python train.py --norm="layernorm" --attn_scale=0.177 --warmup_steps=205 --dataset="wikipedia_en"
Each number is 500 + 40 x the weight over its row's rms, rounded and kept within 0 to 999. Layers, rows and columns count from 0. Numbers have three digits each. The size before them is the row's rms in percent of the matrix's.

# down: layer 2 MLP down (transposed), 1536x384, rms 0.0246, rows 1323-1358, columns 0-191
# up: layer 2 MLP up, 1536x384, rms 0.0323, rows 1324-1359, columns 0-191
down1323 092:539513498489479548503493527430448532521533476503556546528548539499483541488439447564540497569504448587518536550466487452524554511576528466507559455506430579548455505418457476487468483447473478491455536442513568477486485503561508487397516440519570463524546535536431576470516468584512461503497451492430426518505461558423442490497444533548522512507594540479557482488509471394514521496544610453477444485509497518441487480538447512496518537581462499477446536444433540481523465495553518601511535526430441552532520551474604512513478479572486531403505495517503472521522485463541504488
up1324 105:502479564416507563548515513450440487493490543537490482573534472465456491498529449485534482430512487514519484450471529469483430551600507584506539489539468520428470524509534529471474535558482509430397524476482476523516484498576471521507460464559535557521455412515487496484518616475538486557528578495498515482440455550549506505504574447459468471470529478465491538542541566485543457540462510512465450505567496538464500519548492523415466479530474514535482468544535476493466487470514439497559482549562463445439483409460484563484544504455492503408528534527515511555519578431504514490
down1324 099:538516502512492538484442515539491505535565474406508564475419493486508526536567537437504545535494514500545460496449464501528478501479481526515547479464503529503441488596579512510503538507496492566510468481510535513568474430463467524529498447529438504467449583558521504492458425512495468489444529524455439514554544517501503475569440430471566430488480478565550538474490555565508508470487509489533457472551462519470435472542423501542531501558582491468454478491557436502484529501422445473448507573505490504486467513516519454499593478530491560532518504433475477505513472579518530433
up1325 099:492480530473475453463534459498487526517489556433549517482468467457455384492498533463516511499543529444478525471430566518549423522425533491507496518566529618494559472489471511463500471566429528469491573545470579528501485469501460526517457543532517521450539416518456544491522468507567532515524526475445489540495503531458466504547506429490519534487490565520515488478478510522444451484544497546501430488502451452557400432479492439498478550538488475459495500474507471462501549505488524432531533549493511459434526474601477522550473493481503478521586467508487427478546531470550505470
down1325 091:536526508528510433478466451543454446500500524462555497483488536433520541481487535537502465512514487516493552521428504522498496528499542570522475483467438496427461477570615485553440472466519450507493507559480522514549512492482510486553434506509477489523513525548533489509517487467523504486521456490513478533510518494508559512492479498484588478522563487490455543485478503519544534537509533502515506465505445478512509481491480515497526557544449554565438546584539508421543508520452462525479474533515487564516505508397444478517538571531474469556528563539425451405440534535494476446
up1326 089:410511574473533488518558446431503454493468559500485538528362552488536481561538535466484484516496511498525508445474552490443451536421557515475517471512505492481515488541476481542473511527498432453504528534431590531421518452527434372484529490498535514410506451546503490522510542503494532460524548481456571467542543543573380530549452469462453559517493504428514463514473565606462556476487461541524481512492490482501448506468458430531497485496504423507452507441578493500532570438535521442505558480548502519522546483459446567513535548541516517518534559526509488527507546530486560521
down1326 086:563581499575480475515438557560502526486430525415508496489538549522506448509447503525479608528553506409537559500461521498498547479538508493552488463515535443474462443490503486501503461515430538516506519561508515543492573525401489429467498459532551484486522460495449473401450487493461487493480501456526498456478490488463567523506490570445462489495514512537542611490546501476581463508496559485518483511472448576464489470543541582435500538521531523474497474437501610561591448511508441515440436562409408490487479530485499520479495537538467510489542482561463509474438572475547467470
up1327 099:537540486501538457450437559475550393546466512528492540478500566504482444505498526483482471479483494497493482425456443516519472536400515494529421462561490477558505512539527423499456540476539508476482549461450433508476452478561448455490434488544506537476433505451426456523484501531461476484549476486448517540532416476454477514475486485499477527471442490506537515440491489489401548512526495526438457469500441497485448510485505444507495510474451502464525452512576482510496537500475578501543408573517526526521535572571496547486499464494545527400417525510516475522554480465525460517
down1327 093:539453466479485519470484555473554429452518473468443520502422449509462495538478529486493537531523490469456545437448540507537461501486469569573491518466479585460568522439580471447535435579474505582468512514518497456514506533559525523545408468463452489486488514596564501499493422506463535493551421449459589456478536471501448531444464529422530465493496510521508556498507468481502521490524518533532455459530463483512478532498439461453545577521543520504533520456486527499603505495512486529509498483553469588541530552568506503510514500499482531477455529527492505416416533519616453525
up1328 100:505420413533484521546499485494499521450497501514548503555459470470472504467567512546527521516476459546487473452454501475539494519475532440454472571463471508457556504537403521526518484387454612492575529472430462514535543505543524512446484493543528566607446437509490497504520580411453483522547521430473537499505509508482499505575545496462529554495491542487513527462439515467451498471562450516537423503504511511460514542503562502539542478463501545480419481541503470473502503517451497401430543554524509468462567493519524555423451443457508503502477478490543432554508505509437474590
down1328 100:490513466545471587504514490501455592497497444537535531529496456476464542530496409448494564455564481490498470470492512574505492429568533546561449469569542474451472486526499415489540491610602515516508514560449577481520528530570521493482503509531438521479533484556462459508453465451474506579517509523538495478526503514505532501540507489487469521474467468443519502481466487480442471479473494503523460523484467519477560459510534427473488455560464482504581509486549529574508493515539485500533504615522483562476470536550513526440435478500472460472487517453569454522497438489581453571
up1329 107:513482497487489456519482429434512492507522512457497482506475518544552542525479570470498413449494471509546487514461577438451499503501494446490504490516451505431528549521492480500459514487392577550569501485477517459515481506468529495568542541486480525486470432557476529496454555517466436533552516483500497467518483509496518466568511522472577472489533482503559532515506561511508439505502491531481456532530465439528568578525500495561594512503488482483536406522479501503512523502454515491421577532577531531515459505549509503552484547526490495518502521473536563450535519429502518522
down1329 103:430454542636533469479368450474500457494531478497472497462500472511423439507537491481494489472486478531582469488505519487473508511528588442503526488530527437485487449397525497527472514547587462455504479451458472530456495568502344431437540468481488475482491542572478456487503495545461511470545476499522500581553459473482558515506551538537477473534535523514519510485476503453531543515498509521542531536479518516461524543498510457532427459520493566563488516470555490484517501527485428569524511541474541504517433487529476433438449532435484481542558460463544523521464500518481528503
up1330 096:494498541541500499486500485469539523520505520503594483513467489524529591536513519521487458538499422492528514500458507462487465574389493559447517524506505500451532483477490539493544543487516522460477498489520501536466501450467487492498573522517633592459481371527490482456476471509505446554535639545486505503562499522526477489511493463503557458476412512475559478516476472602523537485475468574493507442530475460590548549506510556512487527447392402461480501476526480446470463533474519400506472545560546466440474531461493570500509515509492542532531541521511509520581545504528524509
down1330 097:464595551480542516517473573474451491547535473442525498487514468585473545518467506563517414562493510527559563439540494557464434469529459536468479516539522504469513468476369468411515465528479472494479474466478514449535489500462511457532510481515420462581570549510582535534489477451547472440482495398504448461514521530524449540496491530494419568492587423483566437532433631555492554517457519528496515556512486577447486490495526570511492474486519522546475519508509520529515497452480503508550478490476515503394494459498495435489518455533523474611483463495531475484497507476543523552
up1331 111:514490566501467490514467502417504514494515503543444494504566516505520485568506569493568555533491507513528479422483503572486499461470498456513505437508505513405534491552447477475573481482449479526537485514514495496514458544481509495435491501456440463540539438484474457529448509472474480493447537515511510511537543581499437514519501445525465497469538498462554538441476476487393520500503481525499463421475429522505441470465527491464427511469478384464525506505503509464499518538511574474547483472529498475490527553583475551455500518548480481499479447498549474438530492483508479536
down1331 119:505448517497452454562503494421505460512445480468507510471501544505514492559525534510484570421585437491595491544500452526545571487427517510482510472454516526511571524478492475564462527499462456504461503570551518533406508502515473546421514481438496561423550478399413494480479472555500500516540474504439506427576543491497544477522508444509481497487433455530549464466480500485472490489497538544492521475466420548500486514505535493460466477558539506461442510496413566459548480533492481546509593454579493476480548550554447466478583530402493470513516497543469533516435522503508469483
up1332 110:522442474482449499495393472493578500508551505573498565537488487494477541527426502419486513494411508489565453528477496589457467559465506481526547522488521490530515478541459508443464515470528487431471514546527520486440427565468503432532444513520561531532445402504517486496503517501549485493534579504505512534507481479595469497587559553482519473456509479471547512460522528519455456535504495564402560512543473507497465512564476546494427517567520561541429488545513480491515467458482489474542523509493462552489551512481552513433513581426519479431546525513459457495564521438540496483
down1332 121:471514536543556480503434500507505564485526554500466476501511462476537470482481444434573576509470491491405494441492506431501485454482564527508484486380547502454491537543512431462473536510487500488451526436398486525500534543550512548521538524514542446560505488529516479473580515505549469398521526442504526519573517488471531521560490451603499556503468502501496502462507491441501526490565534537438484518500546509566562491532539510436472471489472461459430451522451521559517478529450452507460449516528515487464515478483538529496445419465461578509479511522453462375566487497474466525
up1333 089:491493487474501456536480505487498431475464562517511519530402525516529493482443534471484462513538504524463505528485514528498477468577474471526477555480466538478553460566498485527519528536581517495551479484523492438501512478555451528494538479477512532509487490446482525451497491464481447493471446462421455547480548456472469554466457468503480568501514479552525499496469478548525624444495481603404459469492483424466489415441499546482529545461480543434429516561463428530529554510446523546432508511528527470400579464463500543552470458500487517527483535444499520492512533516509536505
down1333 087:560523498528496449467500475498482488499520458498564558486469473444571608499509535501394487503432473516567494508501522460457535577520521517539510537458418497463467396469526565520546517532497516529445418500492411506441457497420522481476530483536475469532522517534455561401494482546526541527540449531498519461451535497517532504517453544491522478459536523504472488578563491548483492467458535511470511635474481512521510474527570525463514528464493537456588405484493537486498476503505497477467473526513510439466469509528512520522548517522432458547510499526518561540477527503499528465
up1334 090:507575493448490593431564545446562436446420551537524559476420529546517454545543580453475472437538597434489521489513540505519502504524522483527445491511489504511464598543552563486515492503494510480517628480481456530442522536496446506502453513511460514507509473489507508426476478537513477489477553519514503488480511471544475451472427508510554415474525556421561521489500505506406450512516513554507530460451442435538472557503491548441459512579445440506480507504572507430526482512417503455486536486531509501533489452514525554481464544492484452573438486489465496446519534485509455513
down1334 093:448493473604439440440463544489507462509512455496554405508450492509547571497544495495471538497521457535506436552553446525430483453475444482432550496523477441549484477428491542465476493483552468506598524498511589522472443459414483487526452480480511491523500489476458497538506525453576480557576447541493463490472491456478541535471590416502526532484538468568428519530555554465494586434491524492513569537447527555466587468418462537581502488418492534475522499439459489546519505504534474555532491512533554508502532456522473493503517449516475518505570590548473493547506550512497534422
up1335 102:455524523471562533514504602482491478452484491478491475444458514565424505487503492497510460529568464502504466515492547455508497554451486552523458415442505458458495429429568490474437500537441544495482515473385519497527429421531532537483504566483493514453493455514528540540481591545481433556498527467483570553544524526465480498535516404499462541503556560497521511507482514483505417507424478453571526518454563400529534505429471504502446500499448516499487431567452485488450442497483484523484493406463494522449531535465400512494512480482542495537472517511533506526564503583513457505
down1335 109:427432427481528513435514435592467410472476467520500484494514538555387494491518456585529466522500522485498469484398562508524464504511501509547517561537518478533514469501555524538483512472478624530501502496504558477528511456494474519534540483548509539465581469463550432545564485463490537507455416460463477502506566535516584472545513549498608476509452507466512478523494406546464540479435526533564464521492449561517504475456427463429512493520506523480447476471498469486458512557487457478482489469492551533500466478517459469422493462490468492524523443549453514492570486547584514452
up1336 105:508502443486508464483526436459536460410542466559611477539398485434437519540533539585554484459414576550483473408476575491468524483471507508500451576542542455525416461510490457493455582464449465443492512445430540497481494474507566465500538542566609479527538482490470512530523543497578489482521525424456477526528539502515505492561427488435470498487470501545469522494481555537432506493439483511484468500576493460516528451538523424476475456475498552530500521469509492542463563494444470546525574443510514505402487469447545476439481499517576498517523483480513430543511543500521480546
down1336 111:514458502491528527528471545498477539499504553507499533465456448531549483492442523395511501476477495459482505494449441525526422508488480485488486465469493514437563554462491522495465494458585469572455548536518565526528552499499532486508483491467470498499455525513483498532510509538507481484558525501422551534533515500437479501512524513572419463503561449540482495560463531462478482528524464439469445538576528432561463510543545529466514626569522503468513442441523476488519468519472564536476488538493459515560509523495476525486474510431417539422452548441470513519534480542513506545
up1337 101:540513511532508503400482484481417486493507603500514463514467507476479449581531545573500456489487459506448469496496574478515449517495492557495479474435438414522443523523529478471458540471509533512533529500441452440423508506559513490518465506520513589523410391511461516497496495497435487479464547423427583484484481481534525537471524553497453466476483466418567500540516505522432556479488509449463495584513543500507448430474508451496447490609455501467461483562556461468482529443505553491423477562558486488529544500492536482507545520500609515466528473493528500536506492438413470524
down1337 105:499455503527530490509551475491589481414462524536464524518529426487511542478488484622578427555417470506524466526509534491424485532510508546543493527515496532478441549471447506491488518431468540473509511462489485536433549557535517551526438505556557514442478463493528522500433541563438510521497486467480541475474536476521473509478473444505532471494464492598505455529518573572584467510471473494488486478503543527522423537451468450482526510542492531545444493494472516481544478489462440551477482518496516485447497517491555490513522475504506509480525483435537536482451584518494459519
up1338 092:460506498461470490440491465471540479491503609422435507457517541557432521510461540498442442498441493449466523505467451509528475428496493522563501519575513527577458577577533552508500521563495441487529535495468500532495481462507469531562501522534479458585501496468452536484434510516529473528434558492438489525495489461564473423498565499509527561510503531448490497525525463595517529522431515595549538426552479446511496467530548505503481592514456435423447565495523501527486564523470584537487439535550523480512465414529579469460513460473491557543586564437487556484476558515446550570
down1338 085:453531454564509513491483499492577511462459491558424510469441586410475554488482552569413546557466505480578473459496525467539523462503463497520604447552439462489497553494461553510504472570534508475522576521557524475426539597459485555500513515522447486497461549506559522513483509474477482521592486451514494585497436496462509567507450459548516480549587440481545503539477530450567517502537482386538481492406503516500509535514476407495496501454451503524530479480463484476482466458482445596487480524491499481466493437556398515476469496544458497508539499519472451555497483459531459460
up1339 062:485533532507560523545536454564525403461446495431521514452509481575522487516511457545605502476484557514503462567318512500470489540491490449474509470519474572445544545509500461522521468466520517501524465496527504460509405504569513530575507530510521513508489477499469510546510523441464467500541489504498482477548451530553522497573528466505441459402507507510558519473530534461448527544519488492580426548517463455550487524506517517408562516486502471543417526500512299491487497499455515516540557515535491512484508470553514521510509472465564548505533456386516537495520519513536494518
down1339 086:487567501454325455511453530409496501554537422554513510507462501473513440553503541428493503527508484494493637454642519541534443448489485540516514510518484473521495517470513468454484482511508502524470489452474568511515544494459509496499506473496524544482539502538552466502534479550520513472488473471510511461418543499522426527485466511494517500386472477486519493423523503504495487523513508472404547522473465468510492466459501521476521513466499500555500535488508656471600521532527465484511475487461479488485500520452518460502485496463376520493532471469526468500467438471501499537
up1340 099:460496566528549469521476508524480490495534489553501518534455514472529495528472531532483493543454477586427470489503585444494536521479559474445509461570533531508485500499535536537560480474476459426506501511511471553477498494476458442522505469507566501468522510468489492477548510513565511537539461534458576538505427512496522469551567461447523505531559400441502483513561547536529506401453540512433430540548555491553512425550472472446464549459509489554541525514492488487473568493509524475536513481432516487446516421496460510475534522503525482475603438522563536469528463526462522480
down1340 104:519496480556509524441528531430396505544514522488504478535519518516543525531485472458460453460506551531530593535500473525533440451511547522507502485535506526495526500561533408482504535496541478464488509564512494546426526450506493552533508512477519470435494530501480519512492441484492498426551474533530522500575551460559598479428505507498542538538466444495529420507482511507589402419485472459485482507500545454518539476548595494499571485447533497427554551477600548547463484441471569463464454504534522467530461465523528438578377504524486476526480536538550480501520569459443567456
up1341 112:496503440531527521544530527467445509486466533545476532542484519535538474590545551477468506556475465452504497559498598523506509537439547487417518501520510539470577484523465483485445464515595455514447541465498458546454524549513506382512458512583588532497527478463456503473467526418504491535500549516512487523500407472475501507511471544503564476519491510454488500498434523627467509428433492577490487569521513481544470511399491463512514458557429495433475522437544435558473488470519561479490500562487487534492492477473500505506454408473524557560574455513535521503561529539523458528
down1341 105:491542472527471488514477517594507564568514530443567535524445495517495487493544527506526481515459464507541440520493549557451485529486442444526575467530499527499542515444478534479465548559469493505516492541484458543499492551519490506567507514474447506511508410500493538581551500527542487520575467478544469468504447445510526585460505506448530550442435470592516465438499512533462480553511498520517517490511550457483452493500468440549423510479461481578448485437456565466429489477466441536516557425463497370493438514474468509505539576478522560432569542431526502539450509459528557491
up1342 099:442555526558477512420545482503484531501543496555516518460456526515537509516460480445480464475403512487506539474443550513521551484458524617500495491555546476463596495537496454509512524522441494472520547527463533555461492474486534511535521535529492545412483482397458458475450460415498509569575557502484462512486486527516503511541543602496514471478480548538517555483385460461520515541485399472438516479524457500508487492526502508531487545474478504493488449511458505514483538488504452511458481468489464504526504485459499544543566517531460517493509446521509537545538484470456480498
down1342 089:512522536540485491454496450553515493552523547516508504454526517504520481467568499405540538578512529498564463539485520486523510473534479466537433503513477467438625441530503435499475480494491522457502540502487471547494447468532558532538494498561501417494524512554510556470554483476464522431464475436423487544473564458425578518540469491542498504466582493540485496490458539495453456463476465470522539533491494488559512469523443464464512518500471495547506556484602535493539554487451506519490529491408483478522455564583435488525477499381379481534558476502412569454463478441510482499
up1343 097:419528497450528485505475505461503458470534518551470520509516512536481494552580539491487424535507518498469475533514540454508567483488458464541474459470453508493558564466435469440409419554505578555505532517519537537459493500510539493515467492514492479455437476486491465472462516508521502513449549499471534564501524524545507459512495541447486524497454506534425452456440492440547465499551544518457564493496527580495544535398478535475456568506444464466484441554543490535464433466480439532547479463500460515582486441447440538560528433572506580584529486472454529530539494459583523513
down1343 098:489548493552506527485499470401458544474533585453508529506449480443525496520462519485549513457512492507536450431495476513539449470496537504453528467515503505479499475585479522455528544491477519480537458544507541439482562471556562534498448542493497569496430460557546541598490456441499439535476553549483604524557508547448459456556508490517482541530466454527494534534486552496428498513524505473515527540506509474471577448427525458484561501507505484495485518535466564492516544480530580407523528498519546503541526488524463504511438455438506478434451542504471458427476487545431517463
up1344 102:524529528440510510542480531462532438505540552485533500499540537501476579502547466507487554425484437518471510507518518518451512556538472534509436516473527550534476488552480538500521558402547550523527502477455513506493486465478500526567485522553526557563476469439485513458460507554455510444517444404451510537516541533525412513488489474459454547491410571501554538470477522523469590500503508460520526460500470494475480500441512529468513581469491356448482447413603503484473537486449461480539492532548523478425434573471450537603501528490456521447527518503512547502467495490499467474
down1344 090:520489485454496548500483543527484526522522522503484543515490517544457540529529528491518503522436489501510473545568539514469523528448556468494524556451456500464460488503513474360444443493541505487497499497443584450512451476495443509498487447543420480523506463518481476497489516404436511525554497532492491425448467581478521506477456511496537475501536569492438535506489522478501430563492515560478520526500518447516609504477506435491454500499585474564505482536468480471473507479513529475545459503433536534524487482541469617545518438494523515492515418532424451502502498501503461523
up1345 101:491450497484510508502474491492454524458519525493498621451485498540510487464541486458503550527470522485459520476484452459535509472497531563508522452482543490542521458505516457493576522458547521460467508513524477472501478433496465424534430570491490482542448490516458527481531551513482430555532514540529556516538549546551403506503455527442548567511525522505515492510488437520439478486511511485556526497440463491499426505480467410490477531578451446491436406484548497523467489508515530547515481476505547510487534528483473501503457579429517481509481561550460528514510564466526522435
down1345 101:487501529445578472480476467457536506520561529494513488491456500521490460446527485531499546497529558557508527534496501536456403500491536514468553468498533504536518553406522464467491531573493492478551451527466544511486469484534546475528525552460427525509532500501499524487490428408516513520505436457491484476572550493560466458563542382581514501492574451496485505489520534514536500504546496529525478484527473472395513537498492522528444435512509494491489480484495591478525560528508526533423469456584450443559472463495523518496433535523469558543419547454538413486513476544442486476
up1346 095:469494486540467545524447425486579502471526548457499502493517526501494559492499550466475423507523500513466515548484560503498503473493481506490472566540481490538474500418568463470426528485408512479445540464409440413492506501459503418514471482562507438529498438523498476560544496438587522514464465492489505486486492518479552472538420560473512552447435551422521550553482472525529518467496508505395505419599496531480558429475481534416526458454543400491485505472492445526475520475527565472520505467483499487602537531506536454441536519492502540561537434493560473529509546533565479542
down1346 090:526485498455435468475530533451523456461512538486443535472535603526539566454479470546462530479524507506509450474515526500491445549536474469525561420462534595490554460532501511538521464497447545483414525492520407425462504491547443515488489477584492510471466576530524491513479527477494399449528429496494524497518495484450541555552541539492537483544571473405508517492536500484521482535543538509489491491441461477482430501541511530521469473474499462529489565561466477502475520538522491538481534514460532545485506547429437492455448539491501487505502455506479499509493479526527547532
up1347 105:494438518469506486536487447457538537479498487509446583481430455552490555493551444409445512519484532519436481499506542527456456502483504594498564546565511433415514485551512534486553554553490468489555555475479526532410505495564530413555447537484596543574514501445437481498487479533481528529507536495501554546515468524424505504506440472473538604515521436503479480523509487545433509490489493492604503486466477490535404462461537483512563557577552515523464495455488465518507474484532548491476530462494474500455511541528546493411509458434482461484472435481432525511490525503552549560
down1347 111:485475523432466488528510476522482448462553481490440483538435469480547517459517553427510452491516494513573492535510473545522544505533476526512493482500461555470521468532587477481503485476535471526428482482483538502479450435500456429506534502468481539430511535423535519452485554514543535555529427509509488471462525485529455486484491428460505469472561515482551541452534528540508527471520468538431490493562534532497513463562401519496499487460425537515481433465566518551469495510537560542452502506518455564470541598495527470479508557494497571528467483494560487465526537513554533475
up1348 099:501523600551501429509517541575537458500556477528481479478484529445469488456536507571507439543459496581491487506479444506503549454457496447474494534455448585516472531569482483617524488421500453436508526444599451473432431518515504526507530526605498467492528518493527506544485509435496387506549553451478512503578457579514445477513501536515550484474470475510480471498578531501523515492537400533496495495473527519543523513418439455523551546522464502441534460517486449471502518499552478483489446532527557535437517519476489529477485457457552513432517462529519491553526491476449472503
down1348 106:487520527489518526492442516556472522516506432511533506510457501530530458542434545526496589495473319459464492505528473560466542545426457551534485525517557524508545519439513434490497499476411496507529524487463566518495498543509504525475615457538516520513521499470504551481512472563550464554572539525525553431492449517540476540535442516427468490571610544462468530561491499446503495484532440507526483471453448570575471490482485496486521515543531509473505515539482495479465527516535476493522543451484437450468509519523527436475507538491510517572478478459507493487511492455520523511
up1349 100:475512447546501536536540442487481462489451570480513583454521522573498515521490485547494489455536498514461470456451495498496437490450560530522529550498527427542509464525500504561563504469471536492496547521493488485566456506531508469484466550547533495463562441455479463553487475485490477477554642445503520549494541490433424495568603413520533544480523478497564568458445471462438532507522546542436422423582500495491491428534527408450485474557467523479532461473527513467472530521495507474548518492576522485478511491519478455483450425460486443540460504518513443419494484515449465544
down1349 098:489503466525481509526545527486542516465511476530528493515503539519482521505450571598580498514463476495515572521414530539515554548500437471440533498508500540553531525459500519536458392453479572448512471536506410520478547561500455572488482466479551492463463464429558458513500524516432429532490478485487460496512517537423558558485568519547528471541529431581425472439500568474536492502532518554515511585461492476478435541598545504536486527491565532483440464430469475438556456492480425442493470554462467517545522413461463522451484537450446512462527519468470526492496463447518501470
up1350 098:463501485494495486406531514510488508487525511449481520447465512562487415543515513427507512439512506522575470551483423512536438515552492520479585473569458502458506450457531484519509578409533567497545518521478384545455561569489481537524572503493486517517420503446459472553578533419467456520474505508474498505512475528463552518446445517511560480496548481474537488528542520498494535471519463509554520456442469517498461485499458541560484511502474511517483454535450469473487534493489513499424562499469541587458539589487499551509468496496467525438438553423549465535465536554567511488
down1350 104:468505440536474491444511578522459522485417514462466559419474495485555512472470487497491545477499448601546524474546498502554477489507424492423507447530488457558517436528496428480552496506600526507557526519477507441511515411508470536448523517531569577525459502571536456441520502424490536489508436567477482581498514448466495520489483470499455452508482479537478476513481522504542503504491545467475490488509512480470450410461537474462428500505601441533521502492409465531497433487529572410494474530499513475471524460517453465419537468538525555469467479522520543534455406501494492554
up1351 112:501502565528527504507445479474561467471503538492489614485477641509504509517558452474502466533570475611485471537456434483499520453482475482478531608457561509587475484508466503631475565488416548565569504398471434490520518531485585398449470457552472548518481493442459510444454550515441508448433594504541536454551453540465507460466496476549511521474437452507507522510485484472490524504438485501441527487508486482536491441489465515498584562494441487463487486524470431474506516472535487492474548502458517542568554534481431498515568459527497498539478555519555501530532542460571480541
down1351 097:518455494463468417535510510485495596477405509515524527512495544488557547531542493477547521527447535531458505535622492560524472476554497547497447489514524522525476531489531475544506550457469463557525524495467497441452474546453544460490477504462423493508487507514496471465511537496500507523570474548512454517507556530538506475407464383504464499538504443479420548517531496523556566522453469460526536497530508491490471508534513569423514454500471541596504518564552410497548504475473502520456522424475456535482474513559407569497448485534475457491515538486505526493434491505504521505
up1352 099:460563574535483471504507563443494508442465526448448561524405487513512455579528453436497503424534499531442531518454483519498513603556513447444495435563484492457470441436509511517497523525504486526517597452443484518511504449533553460553509489561555435507453493529447520566494499527552515494503484514498521545488486497565480390560496487428578444527468526459441554529472505550471472504436505535534569465513460524520464528508497539548423520523534585477563453459517492483504544498501505452471586459465487559490513488496486473427430480479502461505494450489480482533477564502496445425
down1352 110:469490568584469487443516515541489456517470479535485484489548518501581501495481525493435540452486497556491549440486528542529503431557576467420498495594511464634491510467467483448483540535492552488446454470478576496476436490438484500482470519449488479495544564509483545432476482494502606489545409505537488430483524486516541362541502535517505504505502506535585458513487497482522542469538540612537508568559541492484573454486486450496472495503465535432551544485531565490504425461447454484533534492490500540526491484499545492491501482531527451455508480420514488525500539515522492497
up1353 099:472485460513453510477518580470534480455461545518467525473464622481472435500448583477468515507572500497448522470518506501402494532416477445487542462552566484508539442505568489466491451488552478534465552490557455474423475564493433515538462492557507443540509496462452523508517558463483534462538501441458503525531538480550562508536516473522470543529466615458555557463483485458487453481437544478485563585554538532488557505394505433427450483496452406481488506467543447548484508460482456466502487523525491488534554487533512495457492462489550507529537526476458519569485499503490530476
down1353 093:539524534472501518472465455548545451429569476454484470395565468497553489477494521560504582583487477448469504531508469476521566591444412516471525423548532492490500499486526471471531453495498507477456516470525612452459501484504485479502501440470437568492456483503479588418489424495461539475516498507464432542435471539520457501493431567430505515513500516406487564467561530548503511518506447529450475533521427582512513585498425523496489457548557480496449442526503460558455530490410511484494493560514456520489402488463492517458494496480491524457549433526468500551455522549554417491
up1354 101:472494509522567503505464519440483467528556500525469486442476478503508464537533444510501441488501604476531462444458513620561537470488564624539552571551536503446469529526507523560459495528537525388496517493471465446497453546583481475528470447518466503530468434511542425509438497439489557540551490488493522473489510487515464487499471482466582507485453549465451435485455535503497547519575626511477429551501456456483511531561550484551534420611466498509468465527519484451504531566491475469542472521452493515507512571478458611498508489473573467454502530502493509459503518494512518577
down1354 102:500562528482504463506573458511536499499549436460496455584474493594444497542497474527514541500552470532500498501500482574483525538532449494519478504583487523513485490448455455440493517437500517454512507494460505453503492460497390458545540555563618470513473479479537490512495549530526522537469442497574485498501518520527385547512506506559490508493543475472510516466467443468477522475445514447533501500528454469501533475491504541452509546520504510544488472461562518473487467520512532466461520467520539492448449539469483413498542492550517499548510510532647528485423436519539463451
up1355 089:504487443523458485462507496491478518407504507528480556456473607460403557483536498482565445473504500461466474549482518551496430487528489467588472522606456442455495459499472523434440508482520554484464451490457436570511428508464496502543520506507518493573547539564490550449515512521483469511492525467465522567512503520493479502502478526511575577511488469450486486546550503555555478516442529488475580469453512502487435548494462524486447572406511454534491518478524465501523441454439461513480523529528478515427518473549510534493489476458483533473568438451432537513494492549525550513
down1355 098:548574541488589524459503479456553491496539530510435496477404534437482570551518520535415566393460480473521475562524527396427483480533533477530508426549515519557526552553558504556510509506402461499508506460488503517479511544525571499522494525508560465552441470573515474470486408556535504467485494541520501464517532470483509459503492522536511553528528453428480516479419488556528497468542502461478492490444417526469528521515462534455533538486516468450522504508467566476494496511528509526525485488519463430457593564542460538468538492534428484549558510527525517514533523467528502445
up1356 096:496496503512540530529514514550473544486536520532450529532536473501502449455499525418521571546471474516550468576456495497521441498485447529510528503481489455493499466501543461474474540588481475511465528479426397587532514505476414528430550492519444510454501509468445458515432574442458481527521488533471495553462451455454505509479447471525466598463566533522438510458486453495434485508509538489577522590397482509493491498533489536542485546499501476535527468592500516464490509528528481459426491498527453588549480522473447457546566536454496464399499500494571522545473508519566495447
down1356 097:533515505423479527537557518542453490511555445433565446463510527488505380539524479564513493440475497479551489572536492514535520561524480484447518469473493551497510448482552469547487446499563499543466505506508503494486541494510450507535470470565566513587551505498504448571505552506528505442461468556563489500510516488608514484458514492448497464449517495451560496510492535509465568619461523460484420484531524447503560489450506487548468476513510418439453429482438512527485463543462525486464512498539527530500547462506484450471523512516526550494493507460478497557448395458469484494
up1357 091:540497487523490470456521549484563446531580510512523552476412467583550541538468471454551491467557456525490497503513402475506493485568513470513472474497505476563528509396466558506511556552549468522506515496493532459420517493479487395507449481554500466486482459514495500528504467505535481489456478534450584479473476490516471510499447506503574547458484456535532626522430516489557460527476474522492463646459502537588460578462494522486474465501505479480490481496526478526514520476538533481489619465468516535514523615474472526513493502486495428509476459475515502526460563501549468542
down1357 080:450428551523520484483497550547483550483491538536470486517532476509466492517483454571491473540495549447562520550479503486534453438482525499550488486556389464493514485571457569503475568505558510500478500509545460486548524457484497500428559477407431463588478535415434491601530534510441483535510492434464469431437546492484509592481526429517431464542518446450518478415501535543476527552443525460568552465437542543524539462565498512503472519485511533442497521484475464468528423479525499544531440520473568497561431440482544500526489506509487507507519520497525476462532455510461523466
up1358 100:436517469481531489569406503487527500505580452466517516472458506531497511481468538514511425499497505471476461465484485499479551545582427566556541567468459528491474557524454504528538530518467519560471511466521526487509574565504502466560530559520502436413493506421453480471443482435523500508478463461574553559505532532439475532522493466454540483481482532528513513457505487414524467544519442449521615502517472472535466524463449495450550517574514518485484488532475498522414492488475501526441555408542465535431516507470473519528566460399520470457516522467496467571522505494514492482
down1358 100:512529548555473522542478566511461468563491617535451467474467410574574421483472524550458545518559502547489583457462513522537502535580503531492481506531505556513567546550539436517426554487454540398518533493516512500469475527520475566494523539532524553462480514562521551554537496500540501521495434442456390449502599540554517514501451514416472497517469472473436501495569420556483546509495517502420469471514427446523484460467517471540486471559561533548512472473474483491527529517493565452587482512531466492508545463548560483492482499493510487480431498523435463455553475441515439494
up1359 092:520526511505521496505434479479532502482508514492540472518522446601510423501520565486511442516528475532495463517475453427512494458479476501452473570523443581446470485474491554538478573511474551467431506528506458533504519571512497563489524547514498470400463484486533526567427515460452490498539453488481541470523487503485579482429492497460432502477498489536517499473458520517541437461572511551517451453498454568516510494504485471494548522506535499527498465632499480504527474528521517532458530563418517506539492524544534515439512463487499416438504466518567495549440504507565469474